From a checkpoint of a small transformer trained on Wikipedia: biases on query, key and value.
Each number is 128 + 24 x the weight over its row's rms, rounded and kept within 0 to 255. Layers, rows and columns count from 0. Numbers have three digits each. The size before them is the row's rms in percent of the matrix's.

# q: layer 6 attention query, 192x192, rms 0.146, rows 70-95,165-191, columns 32-63
# k: layer 6 attention key, 96x192, rms 0.128, rows 69-95, columns 32-63
# v: layer 6 attention value, 96x192, rms 0.144, rows 0-93, columns 32-63
# o: layer 6 attention output (transposed), 192x192, rms 0.188, rows 0-92,96-188, columns 32-63
q165 110:103097115086149119084175150116078119111161160128122138147140092144118125105109090118184149120145
k69 101:107119140155076116139122165095091140107117116094103159127104150115172102164146117120131156131159
q70 089:126158132154120129180175133132147113150129106133094142130139147125100173157117108144149127147139
q166 107:129201121144112119103100130138095156127121078162096157096130113155121122145090144104140110147071
k70 100:158144146111144143183161112152146160139135112104127098132110132101146123144166150148126122112121
q71 075:123128110092162136140129130166100206130118127143098129138137099103145102169107146145114130150136
q167 106:120112120141108105140132195106129137125137154156171113143098124120101105122160145097105090121147
k71 100:163112119155088124140143097159177143106144114116154138151086112157157162125078147150120123128141
q72 093:151160083138126107094149121133099093137150088100101120092140138136128116146113136150087150148139
q168 124:111100140091144133124112132117081155121119128184058104167143148166128077117122147167093136149144
k72 105:086118154112148131104092177106130141131089140135157114136120097111120125126154094077155146104090
q73 088:149141123144135093135137112142149127118094099106115118112112121125145083145089124118115122106105
q169 109:146164064106107157129128149107150107141103146064136161116098159174093144107193144179098094134133
k73 099:093099158185099133150107109085148117136120071127143152134132099146139130123147117144188184119108
q74 095:117098108153141159141122102118131141118160163082132128131086111117129090132108138149115109100122
q170 114:184137093142164179109118121143166117091162130128139109155126113115144161135118103140184110098119
k74 094:083129105130040114119080159154160119163135125130108127136125107136138165132152081095086164151143
q75 090:120079141142142122138113097106153097130149109152127124106141121086133140120123109122164155108120
q171 115:116124091141114135130157175152082156154185140083092112132175081172148134096118115144109152135095
k75 115:179122120085153183147136112136129153135125106156166118149154158133151145153095125133183088155133
q76 081:126144135113144129116154138157103134131135094125129121117128106093130128141112196146117100151097
q172 109:113154151130128170098126107100136133152116118176141172070114138119124107109127094119157101068128
k76 091:152103149123110204150155119158153140114144115141133113124105133112100132126103078170128156112109
q77 084:132141092101125091122095113138112135126138099134101127139130118177119132132115152103117150112177
q173 108:108171125101147131116067105144104115130107106153120131111151108099134116124149110097154146086131
k77 101:140154141152145158116124122092138158110102095102123156179112162164111118133097132170108088141136
q78 093:118150134103154135144091087120147134163165135077165084125129144107172139126101148183109133106116
q174 113:123093125093142123166125106115136100128135129118141053105139096073128143134105113134095113130154
k78 099:090114089176158113123111083122101171154138130116115150133120130139139130127108171129142101135153
q79 090:141137110098136107140122139144102118164167125108119133078136141106157108128129176133115170141125
q175 105:121126140142171124116136112108106145145123111142085178108164124140115118134097127120143147161118
k79 097:158135142083094123136148198093153094139097114138136101124132141146134152111126111163127134101107
q80 092:129142138120108134138145134111078134147128124153141151146142161121115135110138118147172137108112
q176 105:130155131111120130125115122118151148088150115135101119123090152089149115137128125110138206107085
k80 099:107129081106162140109074105133128110150147121122120118116162076095160130149112097122083087153093
q81 092:167062132129153126123120166108126162099140093124122150156089154119144114059123127129126081133163
q177 109:071121103122146131157128109129130113127115121142146148132125112178169175120112166113119106150175
k81 103:132179106108113095102114154118100134182122103140092131133122167106147140137151134094153136142125
q82 090:137092106144105116118135106135141106101111122157134160141120156113108098128123094116104101118097
q178 107:126105143115107129121132121108112140069127127145119145140097082146132111137142126178152118136122
k82 096:129176083085124161135099164113129071122125127114153099149117116126109121118142133130143126196148
q83 088:107106162177149108158124159139143115122118153161114155104096099105121160167137119124127077117080
q179 109:156183148166103116130124120124157128164139138127104096162112141103136089117095127156104106111117
k83 098:115140137146147126096128060119155144112143090137152116126098145147106131131106101107148144131133
q84 085:122171129133104117131147137129105105127137125127069141113124148128093109135100103133158125100116
q180 113:087149154110096110116113134130130158118140077104161127134075138105096111139124125147125119127084
k84 100:160123151140173143117139159166129146150144107140113144120101124137117137155143085150150111050113
q85 099:170150106123077079163106162118124136140154125160125110095108150123122134098138130130117087122098
q181 105:133135111146121119106096152137090126122105125134173126110125109085130133147153128166102113162156
k85 108:156079150100126126159173122127139113091155122101123098179114161137148126143146133127073130150185
q86 081:161178149115135109107087118180090193122145156116090143152156166124151130149134120099116120090133
q182 114:123119137110125140142106135129097153103109152132118124127179129103129128105131116124135184128117
k86 091:137172135124131124116137129078175138146086118145131153121131128143107137133116146165165111122152
q87 089:166121148101133174102118129123116133107187157170153128097148139142153135142155132151169137162154
q183 120:106114120120128120099130121125128146114096112126112146118145133084146115132109117153215094138146
k87 105:128145127100147117134145128109090100158113174121130118124133115108101168153164152108107124090125
q88 087:129137150119153138117163128137196110146134108095102119145134139097110122091120095150145146104137
q184 102:153117104174124105155128108090183148118130114154144182121113093132127100111127115127164122149098
k88 100:119137155147150141120099122108108168189174155123109099133111108116100144096135131128089109137118
q89 084:129158132184185118153122135093153117135130116092125160137089123122095156126092137163152092128129
q185 109:133118079080166099139137131123156121121144140114104091110132132127105144118128103129094122094105
k89 091:091148140091113127084128120126114108144117171113132092093126155152147125133090146132139130149129
q90 086:161102144109082147135157160102169163104127162153133126145086124177146084176130133152077174105127
q186 104:101136080096164089151122116111112133089133126132137142147107093147163129161156152126171113166184
k90 093:100124126119087084142137133121137120114159137075130132101115168095070120120129136101141083056136
q91 085:153129098114124144124095131168142176126130124102138126122187125131106165153145141112127132122091
q187 106:163120194129131148108107119130120126176125147110129114123148137063120170157111123153127124176131
k91 096:120146119139085107153100160154096108119092100121150150137128138187176109127121168107174154111158
q92 089:154145123108134140104132135129095121126131136163098151093150099137112117124132146090112099117131
q188 107:099166146119128113111144149164182068107086130105137114093086162122094127150160143143113130143180
k92 096:157078115117077137129123101126102113114107124148121119173142131135171143109142204147147131127135
q93 092:127144124115105115116109106138144151134107171141137116130087147151149131127116116150145109120137
q189 111:116141140083131178127120177181122107112132145150093143109130140128145108157095082135074109113163
k93 102:154128124120137131114162136119094140142151100113154121117103093116125159136118101106140143169154
q94 084:137136140149151147161102141141177144116185107127117076130114092147179103100135077144126120149143
q190 106:160134155146115156172202099112126150131092122106137116144154076152094115129124121120112127173134
k94 097:108092106113139133125154119125126142134141140151127161115124134093124132123133152147159124123177
q95 089:108142093115153148155120126159114141112142119093121156114146141131141125104145145109126189114126
q191 114:172135138165137161092142146088147132133106136081146129149116120168138130110131126152141159138100
k95 106:097106122127104131123117119096160128172103131125111090098126130140117161161096133138130153093114
v0 106:122097158111102143085095096147142109132084125116108101130133157136147154093149131148121142144107
o0 105:147120136182119125138143103117121100121174127155153116107091113096121098133131113152109140076155
o96 105:193136138129121155099146115154139129091143107136116115126104143112150108163120116118117130170137
v1 097:137149183141117122100095185098146122179131116147148129153102123158147197134181081121100140136097
o1 093:177138088122102106138131082135154123120119110165103081142163101097127107160105129139100159122159
o97 107:164154109172146145115098131130150121105143110111121125107131132152120125106104107157121129109136
v2 108:067063106148110138152129141121132131122111101168125067144121133121087154129135130167107123178105
o2 106:123082140152110151083119129136122125108118063168115136107159158112122124099110096091167161125101
o98 111:128111152129106124103093157083134155123116158150137114140079152144155161127113112150104159118154
v3 097:104112131149114114121130145158143138090097115174147120142110110129121153140095169098135117155189
o3 089:104149145141143159125098117101172133144133146153140158143126116106111161103182107122183156141114
o99 099:149161113116067134123120112136112127157091183149129127110088118146168108158125121168174136154107
v4 099:133131145143131139127156148124143125187130154109121083089150164124098156113139135070112109123164
o4 095:140139125139114150142136110114164123105115120132101140131103206099110109106134128113128119120166
o100 097:119166108123122118161148154136148125114135123134099139123109135151156128127165146106149172156159
v5 104:150078119113099154086140120116136157155116130114167113102111138121147098134166158110133108121125
o5 105:138123152135090142099159174144124174091186174109178126102134115098139114097107163155148101113140
o101 102:144154157143129095168174116130120107131127111146136081186129168125102127140115132110081112114139
v6 095:116123175114146146082131140110102119126145123139156130115100185173138097129133138134157145101109
o6 096:106117135132158126112151146144101133148122126161120152162110198127108095117086185150147175102089
o102 090:135078142094160120126141169127120116092152138109103078128142097127096155098111129154154108157131
v7 103:151107135114118123144094152112141122157161103106144124143122198151094121100179134109114119116156
o7 102:134120165127147124147152159104160155100140101108123123122155177124142132086135138133105123156075
o103 107:106142109127205138158127186136127095120142148110133124120125147145112104115125114129111150128138
v8 100:158135135143092156109133120139169121142154101118136117152153142146105127131118148139191182173120
o8 104:153125125126097148129100115120164083107109098170124127156186140126161143178147146148124168123125
o104 097:126122127149157111116149126157142101167093157112128091162159077157131181100131145134173136158106
v9 097:114156143147101098111134155127142176111077114134148115167160112112137157149128136140148143136135
o9 100:135158097104117125103105161149132134095109133162141155141120118106130135129215140155117198155152
o105 098:093156134145110151123135145149109138156070124095143107115127135154114128151167079141133144150122
v10 093:116092141153100115102108097088108129126110145174122103139168141110126103112166150196116111123125
o10 090:149083203152161132097124147115154115125144105135167103142128103138168187123142118129101094170118
o106 093:138126125144090187104116145128095084123122109123100124103131174107087125127157121168117099093097
v11 099:115111143143123138119126143126126110138162110114164147139144130190110097122100146122116139138124
o11 098:127148144129120138147106144112120154112133079122104095110173132175089137089157093116112125133138
o107 100:117143097165155098107159102134119182117123147137137108152153157121165139098116119120151100138108
v12 101:114149144092133089125173128124177107090107104126151090151089168145134136087146139124115097130068
o12 097:125135117103105115126115182099135118134141107160124185137115102104164105112121135115167126120085
o108 108:136127131122113146152129125153125099085123130119056092126126126119130136140108131135102161127150
v13 101:116146106132101122140111111133094090096122071142100137082163130149145124135076117168155142123135
o13 100:153093134085111168100138136121106106142070097134141136116142122168100122095120144182130133162131
o109 104:117116138127152115127056157092117086143116153112113105130154142156133096152110137132162109147114
v14 095:153156129130110112073143103169137115123117112121125110162132122156134121114097130170122171075113
o14 102:148080138117091135115150135109105084140070106076137096142150140103126107104112145131154131165116
o110 092:157097133128187116080137126135154093081126134136107115126102133128136147147149103131093118111140
v15 110:142144087131132151125174122136158164131176130141117146158130124116116108126112157147112125120137
o15 113:163130166129120128144129152110129131124117118138108109111128093079147161167152143160087158139139
o111 100:133154110143124108154111162156144125135123134158130147098196104152139134140131119148116102149119
v16 098:094166150114131123100113134134124151150116154113141151125128088111127164108155102150129100139126
o16 102:155156100116135131155112135138120137115175137126141153125117127140144151143178102094144125147116
o112 097:126109113136142086155120145114161180114101149112105108116104116118121135123126103129129132104119
v17 100:133126113130119104107138139107127111107134173107123133123127154098130134163151108146105110099136
o17 098:108144102114149100098134151148104126125113134133117114167162130134143103144104143168171112109112
o113 102:137141109141119128116099131147129119137126164126113146136120152083155111115122115090127143130126
v18 099:170103165119122142128122084156147108102150134118118106148124122098134105088111076125144133165112
o18 099:124088157106096112143157156097147139155179145145128123084166102123105131148103135137143116127102
o114 099:144106164092129132127125114083106127127112128149115132069134145117147181154155125143134176136077
v19 105:151118121108143097103148145129157121140129101120149103134118136128138107121123119101138108112104
o19 099:093088146103119120150195073126147129111160122148101123158184109127127167065124109098132129110128
o115 107:135113121102109147168147093130147121130149122095134155158139092125104125123114178114105123096175
v20 100:178099133122100137178139079146142150125162147129121115118109130121116104154100168162133133107109
o20 099:121130159109135142066139107146102131142093130138142108111129129135126144115108114140109157138081
o116 111:124130175142137125178165129126142106156098138099123101141085137107099119110128127151078113155131
v21 105:112133100123157108153126124181129156139133119115145176144144131113123140094106146117136137109153
o21 104:154137092130120127154107123159134101160146139115117138118106109156089153132098103118142119130170
o117 102:156148134085113162125152093091131151153117125142111109166107138094129157103132101119143146104126
v22 099:123149112153135121101095154077174177093087132082148114085126128103110106105110126109126081122130
o22 099:122116120113090102160139176151143122119151130145123154073121142086140151104131125131145159159160
o118 108:115118121111118157158106073132148172120134125104117124147137116170095057125145096134157127115143
v23 096:089151108137104151156142135116127161147090142134143121165098140125185131162154116069128110145102
o23 091:103119152154183160147153121081124114138164133155081152123089124165110117127144153120114116120148
o119 102:155162123108125110134129132138169122135146131111100123123107148145123174168140139151119145122135
v24 093:127132112125108145118073130111115105155138138122114127107143126130120094154098104152093109138154
o24 094:152175109160126125135142154161152100102105117125124096159113077159135098159107114119121103110114
o120 095:150084082149135131080110086135146109140095112105092127137104160128094110180099132123108123137138
v25 097:142155147132156132136150143159119151142093117125169179117132114139147125097150096123109127104162
o25 098:108133111148152120146098157176149108099152139138096114142140113152124142098150153112158088055134
o121 098:175136152129126099133153114143059129118123105110130149127131151103107200138100104120103128125109
v26 104:106170168085168109143185145161113115151150138115112136115094111125143092115115158086140142128101
o26 105:155137118100162154109122103122138100139119126114095168171144148134138162105073143147117139129121
o122 097:131157137120144093091088129132161115107148163159136148063141104156126149057136163160131146067158
v27 103:167137103109118105117098141126154113126083103093106133154080110152158160091123168117160136137122
o27 109:102105124148145112134121160150166126103093114142152094131078094125138120065167085122143089154119
o123 097:181103118137108134159122087139154105147114111133134147134128126129133103139144161135099129125120
v28 095:158106130157155126134119113132128108115118178142159152151126165164131124151120137096102119167128
o28 095:061116140120130142143144140124146121127170104115089157140131112096142105152080145113149131107145
o124 096:139093131135125146133148176159153130093135126170095107121130107152119120137150138102153094101088
v29 102:091145119129105123164141152127120166123098132083181147155151132147168135137153155144157162178161
o29 110:125131148132161130104106049109094161151122109124131121138104121109147129163158137165107136134107
o125 098:145177139088134136105165160127135116087141143123186181191108076131140144130143103143158134121134
v30 098:120127132095141122075123187093091114128120118124139108149158172163140089113148122162144127127149
o30 100:125138158180135116156132148114111149090079106129115106148159146132118169122151139139115120132128
o126 101:123101104128137164109167152118105131093111139103123147167154123128091147114142110109155191142108
v31 098:117131116104142134109115133121140154097096155083119091129134179110117135085127123136122137140129
o31 099:092105136131107153126176158116103098138135116161104137159106122163128151091127095137150152129155
o127 101:121117152090116139127142146145108128100119143153139160059138144120135106103136114107118129112142
v32 101:121130166128118140148112081143162121105165158162155127087144122099073125172186115108104144113109
o32 097:120150103135119118136128146136132154120127124091129138158156114093149174106106163088090142146139
o128 101:142064135130108104170107149107126127133134097063107128094135110117163166141082153133101104096162
v33 103:167120111112154145096131151131102106104136109142088118128137148154126109136109110142094157160156
o33 102:109099103122132143135162158110088138099077107138150093125142129116120101135111098168171145108118
o129 107:127127155106155096085153157140169136131095144133125130134163105169118097117122095134139164138118
v34 098:108103124142077112126071121105131129170132121108117078120118147143136153086115146163123118138079
o34 085:116128121115113148090117065118109133129110140168139114118123120094141114146092095152125135126130
o130 107:143106115164150160152182138160115123098113102154112139101134099145098098156146146069111124136169
v35 096:159117135150112101137093143092129138087118104138110157127136136118089162111105110129140101159125
o35 096:116142160123142100120128146134131115104073106115160093137119158161120136108091125133091096127120
o131 099:149109141124111153126113116097125134106164077122080121106144171112122169154173133107162140116116
v36 106:134108120111192151140129086093161134110148130125138087156120126141112079109116112131124159152123
o36 113:106058143176145078130131105124127123108146116137110104132126107106116179132160130119117144111145
o132 093:095119129153154150148077117118157125135109122132131133167130152155136131108111134174136144141075
v37 100:126125150127128146135139113161122143094110142133130135202146109127106157128096102144084135153122
o37 105:111177102161147108143097152145166133081178134136151131149154088162126139158106094126122115136137
o133 096:180137149136161126099105137134147140153129116155117110148123118149152150164120120168144118119081
v38 109:076122136130159152106142148135146121152128152116151145123119144104145146142129128090149081112123
o38 105:135227139130097099155143147153189177115128124120133145145092124102078102128146183121083100119124
o134 109:147151135148149103125192069150157139136126196112110126156110097140153163112171142114132061134118
v39 097:110108109117140106117102109054064130071106167096156112122107110171116141160093110137155152101123
o39 100:145105062134147116134116098180075077135103189084138134118086138139098089096126163129126135112112
o135 094:112126111126135118090168123111119148140107101119116119102095128133126100158137066119155135097110
v40 101:144130176107129135094139125132154096124139130121130099137170113140115116145108101087124112084104
o40 092:134084169095112119095135121141084139104148132143168140109138152120128130141116136111089152091107
o136 110:080151120091135120126128117143104157113109129100136123120108153115095113126141112146078200165146
v41 101:149103123109124121150163112140133157128132120111150149056096097123155136152144119156158094075154
o41 097:098099130090119087118124100148122139113131143087156127115111113120152116128118154127117144088103
o137 102:145130119102135129105124093126136118116107127130131135103092159135117095150129115099125114179107
v42 098:163114142128137123114105138130144130111167155172155096135128124105104135196109106134176174170110
o42 098:130126090103112123115127132158134103148173161123167139134184149134131113133072146134131138088145
o138 100:110071159135136130123129114110152149148102064139107119129088102101122076154153135151099077106110
v43 095:140148163107095106140134166144168130130117102164114164134123129087095096151093124157151110117145
o43 097:119100110094112129155118135130146112106087096135165106145197136114169156147176148107190141159133
o139 093:093139137152088145101118131116133091142083135150093160115135161087089141080091140118125173153117
v44 091:157117106092126145101121104155120125127154102157138169092120137108135116121127105127156119125112
o44 092:143091160130112151113147121165102119109125160151111137089111151128117126144126166123104078114148
o140 091:190101104116133101125135142144112114198125108168198116143080128132122117135133131116120122113109
v45 101:130127168139078140084110091087154086136126089093146167143124140124143138101148095101135152133144
o45 102:146105166159061145086119097109090133108108156129153097112186165107136152077156145113102152155110
o141 093:166107115123159119124161119171098154083123133125143141122121102146130147155101121139134098108123
v46 105:085154135145120114125119161162146117116115155141077106141125072108135138125163090119125133135155
o46 109:148138169140112103129148108159124132133117081146103112145119093147091151143108133127134134130155
o142 094:136162106166142109114125131091158131144158126136147114094100133142138164142151055140143152129156
v47 103:100123094162140122129089113122100064150107165113154106108114140106130155152147083134116114134098
o47 087:131109142119094161140152074093127145093127145144123183116101101107121116159135159103134126100149
o143 120:159100136115133139158110080169143137128167159140131170146144110089107138124072125141127106101143
v48 110:105117098169157125141109133120120135172091134165132135116173126134123155132133139154130116134121
o48 106:155098117154120132136097080138151149137078108117119135089139133128106111155139089127133150129128
o144 100:177059139130148106120105133082137138133140120109095117141123123089159155166153124103144104146122
v49 109:149128160092154118196128141084125081168122113101130143105121147128162117116118135117113124139155
o49 109:130107120130176117170159127089124135130124156149160100142138130135130137137120144152143228105169
o145 100:116107142111184055101101135098151114077181154124110146125138102112105149089083143083124150106100
v50 106:130133077162159116153113154136140117105114128122117160136150173132151152124149093149125118106156
o50 095:120130124143128109120115151152122116131124104158133167137176135128119178165127105134121124117136
o146 110:194100117145133104151093098111133116110139128158163110128110132118137121121101167130102113107124
v51 094:098130144104146097157157148157107151110147141105124124183090146150080129156097110129100122133125
o51 103:137123107111176126128156128100136135131102098130098127165128099095123146144128090080129088134117
o147 088:113160139137154108120122109075137137140140175130126134122123154194101157115093138131138127132130
v52 106:136098141132144115116107117136149153078108064137112135127136163158136151154142135148127154077110
o52 091:155127103110099147108114148100105133126075141112133142148142145115137169139166129135134144139116
o148 112:103148129148120078138131192145135112123153142105106116153115110108116127115109075145196103139101
v53 105:115137099143137086116174123135194167147179147114110173121171133111115130147163124093123086141130
o53 114:141194133128119088135127175145135125152114151123109159136145107102161146116141116141077167130100
o149 099:090102117089158122127139137177129125143095169138168126136120157122148148139138152113157114112114
v54 093:133083098146162117103130098151088093150133137117133157141139144126152143127152099178148183159161
o54 093:104087083121100125171157082179143116109108120149084149088095153141138128152147152107145120088111
o150 097:107107175146150108156121123090149141115143141127134119179092126106131118135052158143135099112118
v55 098:139126156138111113102096137125108093133112094125087105135124112141133120086130081159153141157112
o55 099:109096166149108162143097103129105139117127108153087148128140165158164180149167152109154133144101
o151 095:095116148118177117081138174128124101134146152115105133091141105115117136114118124136144167120111
v56 097:147150156119129096163089117075155102134111094135112106141172125120140131145109151141124139146145
o56 109:132106125176115141115129141111135157095094054170158141161126158123151124130131113152125176168163
o152 094:151131127157138123094103154146097118136143109120096144126156164156103119112096137120103118138167
v57 098:129121152140126146131143093153109107152157123117126127107124161099089104155124111111113138128135
o57 098:116128131104120131145091110157154142106127137117136116164104132106129129147105091121052108122130
o153 098:109121136142125113147096152153118106141167121144137141157141135138090147165124143109130119109138
v58 104:112149149188140101140157145110077157117145124118136129127129152090128166165125092131148132104081
o58 109:136117104136178125141133087135165073103098122114069141167129126119142145166182095140104121126097
o154 093:100132134138091186114152110139072144135156174163097152137168146137137132118123125112151159178089
v59 098:180104127129098172123119157130120121102142156167127118146165096167147130186090103139140134135135
o59 102:142093129130140179072179146130156125125139101109126128118118119119092116132067110135130106112154
o155 091:120096138120144138130121103103170138137144091164116150138111145151132134122156146130123134092138
v60 102:148152145128153157127089093069118146125135122151142101135135119154173118129127113111132138155198
o60 097:104134151143124115134137081175125113084121137128123088094122151149158110135135137151166162112129
o156 107:117131159146143077125192140134143138128136153108145134116148081154131114140159113123118128133158
v61 099:133132147135119133142129120146154099074126108146118145136111047134178161101140155121158155130133
o61 099:133114133162149144133063099137155125109137122083153105113124085136102167098064090135171110147130
o157 097:143108152142092109136118040121151139134131090132104162129137116132166149135108112155134146103144
v62 103:109121150149132114129107104158154141116118115119115138111120159077125106113154153127099151116131
o62 105:134119132147096102145134138120175187141128094167183136193116110133134106160113130125109095160108
o158 097:098126121169130103121137162121106084094132157110122145124102080108120103121122154116115121123109
v63 106:122100096172080155076103133094158165161120103138114090141146135131109188127110134163136106142145
o63 097:157077150142151158146129158125143118123195099145085110168143088057146181136117089087118099131189
o159 109:121106129139134151120155123136108156129106134133134101156092179121139133169141091115120097118101
v64 098:079109131114146114170168169116115143145138151160128118107154113183108161132137130115129113100110
o64 084:097149123089123121116113130134118148111139163128101118108089162083155110138095125118112106169107
o160 109:135146129120155131127132127167130165116143088150133145157083132144105174111103151136099141137161
v65 098:098151154159126097137108113138159140132094149106113129156099102179113124153114150117093135128129
o65 098:176078159127107122107117128131133142111121119166107116155108104119130140123115142160140158133131
o161 099:098151118096099129132125102148173165129125109156108141111095140126157127143094129118141127117138
v66 103:124177161075135154119105109136145122137142090117146158112166132119130100128095149137131109121139
o66 099:087113116128121117134124125105103120167135159102117144091117103110122146121164150124098079103132
o162 110:149111118156176140093145117097141108132145175154149102165108131139191130151136133108200098122124
v67 098:132097100132109085125093174163149103186080147102153121098122093089113138115170148107114129099091
o67 092:136096136113082157143095132118134132099083109145134155123154124086155122161135137074138134133140
o163 100:146152111121093114119077132145144109119166082113097160167117116104120112127127169124128127118133
v68 096:160159151133126131083105127128136168127151157125145152109114089158120125135136129136125095137165
o68 098:109143154111154143143127161162148144136123171153134093181117118116125097155107136108092169137122
o164 102:137102113154106156143087130122197105160146128112080122135109104149108154173174153117143127102152
v69 098:115131084097106114073159141138119164115125125131140150135139125123142131110148154082097117155137
o69 094:150190094142178119107157079120144124113135130132109135106134160133145122120101100155131157105124
o165 110:088110157121129122176105139138155117159067085126109149137092146104102175120149081151160144124158
v70 095:132095111136156112136134106159105153118138150156130175100121106167116153143115098140142120123167
o70 102:127127143102128131156125139139136136117154154141108143167087144187097115116130120133123114108100
o166 097:141100152147126126136168131124135119127129139133129157109088145083141115134135148092123100110139
v71 098:105099148098156080109134134123094097110141128167156134148181140123111136115110143146105144083119
o71 093:148102092119123130105106172110111135117139152108090132150135149116102135131151153158124124104084
o167 106:118143126149116123111150131101087121152126125172126104076113140128137114149090116107100140143107
v72 100:111110166120155167151134111123138149131155142149156121127134111175175126137161137119180128099096
o72 101:124143135157124119117106130130146116080047092120119133150126148098105136092122158128094139125064
o168 105:175140147109145172140186094158100128151140129119147130150084118109111122112125150141110063140125
v73 095:128098081140137149111123117145152080166103113127134088087111130095124098125129148106147117141130
o73 104:153096123130112132147155111156193115086120120151147103149092163152140101118145155106140109112132
o169 092:109144134118145150120120133147151120169121104175159135179122156134152117111179081129134075108116
v74 106:115201145126143116171147136175103169098155099112087144102127151127114130153136141107109158141156
o74 108:146158087152125113142140112117154120165097141133117136112144126149151108165130103105119169125175
o170 105:143146180106152084097118168092127155158090130103080149125165118149156141115090118150139132100096
v75 099:103159188134125119125150148109149129112116120116162185138150145121125135127110114164156165140097
o75 101:129109133145105094130113123092131127116124156076100168110167099115108147102134112133170114151115
o171 095:137134149130157108122114112114150146178118086126104138101109108109131163142174112153131150123101
v76 100:164108161078119143132111129135080112121098128142143136147119154104116128148097122143137120097097
o76 093:125101116142182148119160130104122143106121149116182120136145168087145138098094124121142121137132
o172 107:133160122106099092134125163130122128136134116117084117104155157158110112112058123150114139164095
v77 094:145162126116100099147145107167130113102117122119126132082102124164152076134107118110139169096184
o77 104:131151125086129084093086116112111089175141169140147108120132137121115074111145130120147142119129
o173 089:092143118147136171069118160152111116141107149091144092100062160121127124089107115158117168110103
v78 093:158149149134096105180166127130096126114122134114142112123150104136107148111149151137142120122126
o78 097:108145159174151135143102136079077128146113109112146089075128157093150118143153152168156155129183
o174 089:098107144103096122151176147122101148123171169176123134129158122175128108119084096141079178140116
v79 098:073149151158146147119132142097130147139159128169153118151151086117108101091146105110104167099153
o79 102:122122116156151123094092184131118123128118139120167159169130150131130118145133147134142149158111
o175 092:093131156145169112140143205116170129139129115131112117136079119123120135114078165165132116130164
v80 097:105135094137137133112164113100120132156175139134137132125114152124144087143111157115095119105118
o80 094:146142097132161103160125135178150165167148136117085177089122135127109123150124154087128135092124
o176 098:125160121096135126102139199147103143109158091096138090131132135166111148086122124133114057084140
v81 092:090122135079123131129163108146097135139131117152115132156114150124150157098096121116096092155112
o81 096:136137121149150120151151145147142150107150150125127143186136143134135132102135117140143132127148
o177 088:138162106111128152135156127119174161167122071101086143105119158141151127154163115126123091125142
v82 103:153125160115129120126104159178096103116134131143141085114146135104141157165125107127138166123151
o82 105:136122136146091127144174094132134147167139116094122116107125070128159111182132147126117151102180
o178 094:124129139156099113164151102146115141177121144142148114084114103115135157149120126128125157131131
v83 102:107169122150147107115154119129154135132130128130134135122056093105112097113123098095128103130102
o83 103:109131101116148138138100132107165126140139179132137129181103114134140135109098124173133125169096
o179 101:106102121134140110141142091158203108106146149129108159077136101127109101106152118127145129077126
v84 098:161120131087110131138142111157126150124119137142136105190092140110127139124112108115152136126122
o84 093:133136147061146133149109136104127088145135124133131135133138148111151104104156113114106105118140
o180 102:132172129096101117141136133088146170113161120118096114117168121167133161132072136160082146165147
v85 097:147142137163128137137148102140112145146141122125133136102163135142125117106138108114113138136200
o85 091:123132104115142123144135104117168116131164146125085147109104114134111147169090107092177113117100
o181 103:156117157153183089150133141083132133072123128134174129141108107116120108133091130116100106116170
v86 105:146126114120162146125134136136116125109145154105134130141117091177109161129166116125119156113144
o86 100:113137134147094099116134122115131119120091103149126163134099123165107084127132164130127131104131
o182 108:110110133114149146124122110093154148122122096111102109130119087130134164149201119121121105072147
v87 092:132132107157142126117073131129153121096139181115151109149127164093141136132123129128102095149101
o87 091:104099142140120175121164100128136159135154126103088138105129144066144114129148116115115138153133
o183 096:097137134157116155086110152114105116076116102116121134098132158153105144103089114113133094178084
v88 108:086143157117114099118093125157093145159110114046157154081122115127170110149115116122139113125152
o88 109:090151139105154129157108112151129129111150152096125134120069125116129162082081078102112158125165
o184 100:106121104161156149134126076129113096133116131129139126089094093158145080105169137118155144142116
v89 109:145140144120138172123104108135123140140155089128083150114140162124120124158130136110094120114147
o89 111:120163101132172140128153155111149108130097155137127123131120101141093131152171103142124140098145
o185 099:126149153066146132137130103147123079145109118095062160105085127130105085132140170142117131168144
v90 093:129149145110168104157164137103122115092151121142113096148133155109095123146097135100093117099115
o90 106:136159156146165148143135174120155151105144091154151147110192161112132144123147123131119139107151
o186 084:119152070120108086162136119088143161126151124120158122130143157110132103096091137158105130146132
v91 105:121151074113126103166148159118116124153108127145155145136170162154116081133118170155122155131109
o91 105:115120130127098149143174129131096163154120144097156110142129103082137140157138140160127172083138
o187 100:155136125128146100126095191129153131117092111135162113120110137082170129102169102135106178172128
v92 097:082106116131109081126114153079126099108118096145134194145098130105110152124144134131110142106131
o92 103:150110125104137152091103154105101117099104126115086138143137149134082133101116120147160112120088
o188 098:109120077141076111117107139157097154145105114128148108132128178160096129144124149132103109137098
v93 101:139107087092093131079134084166109139115135156164125123106138126056124141122175143132086123117123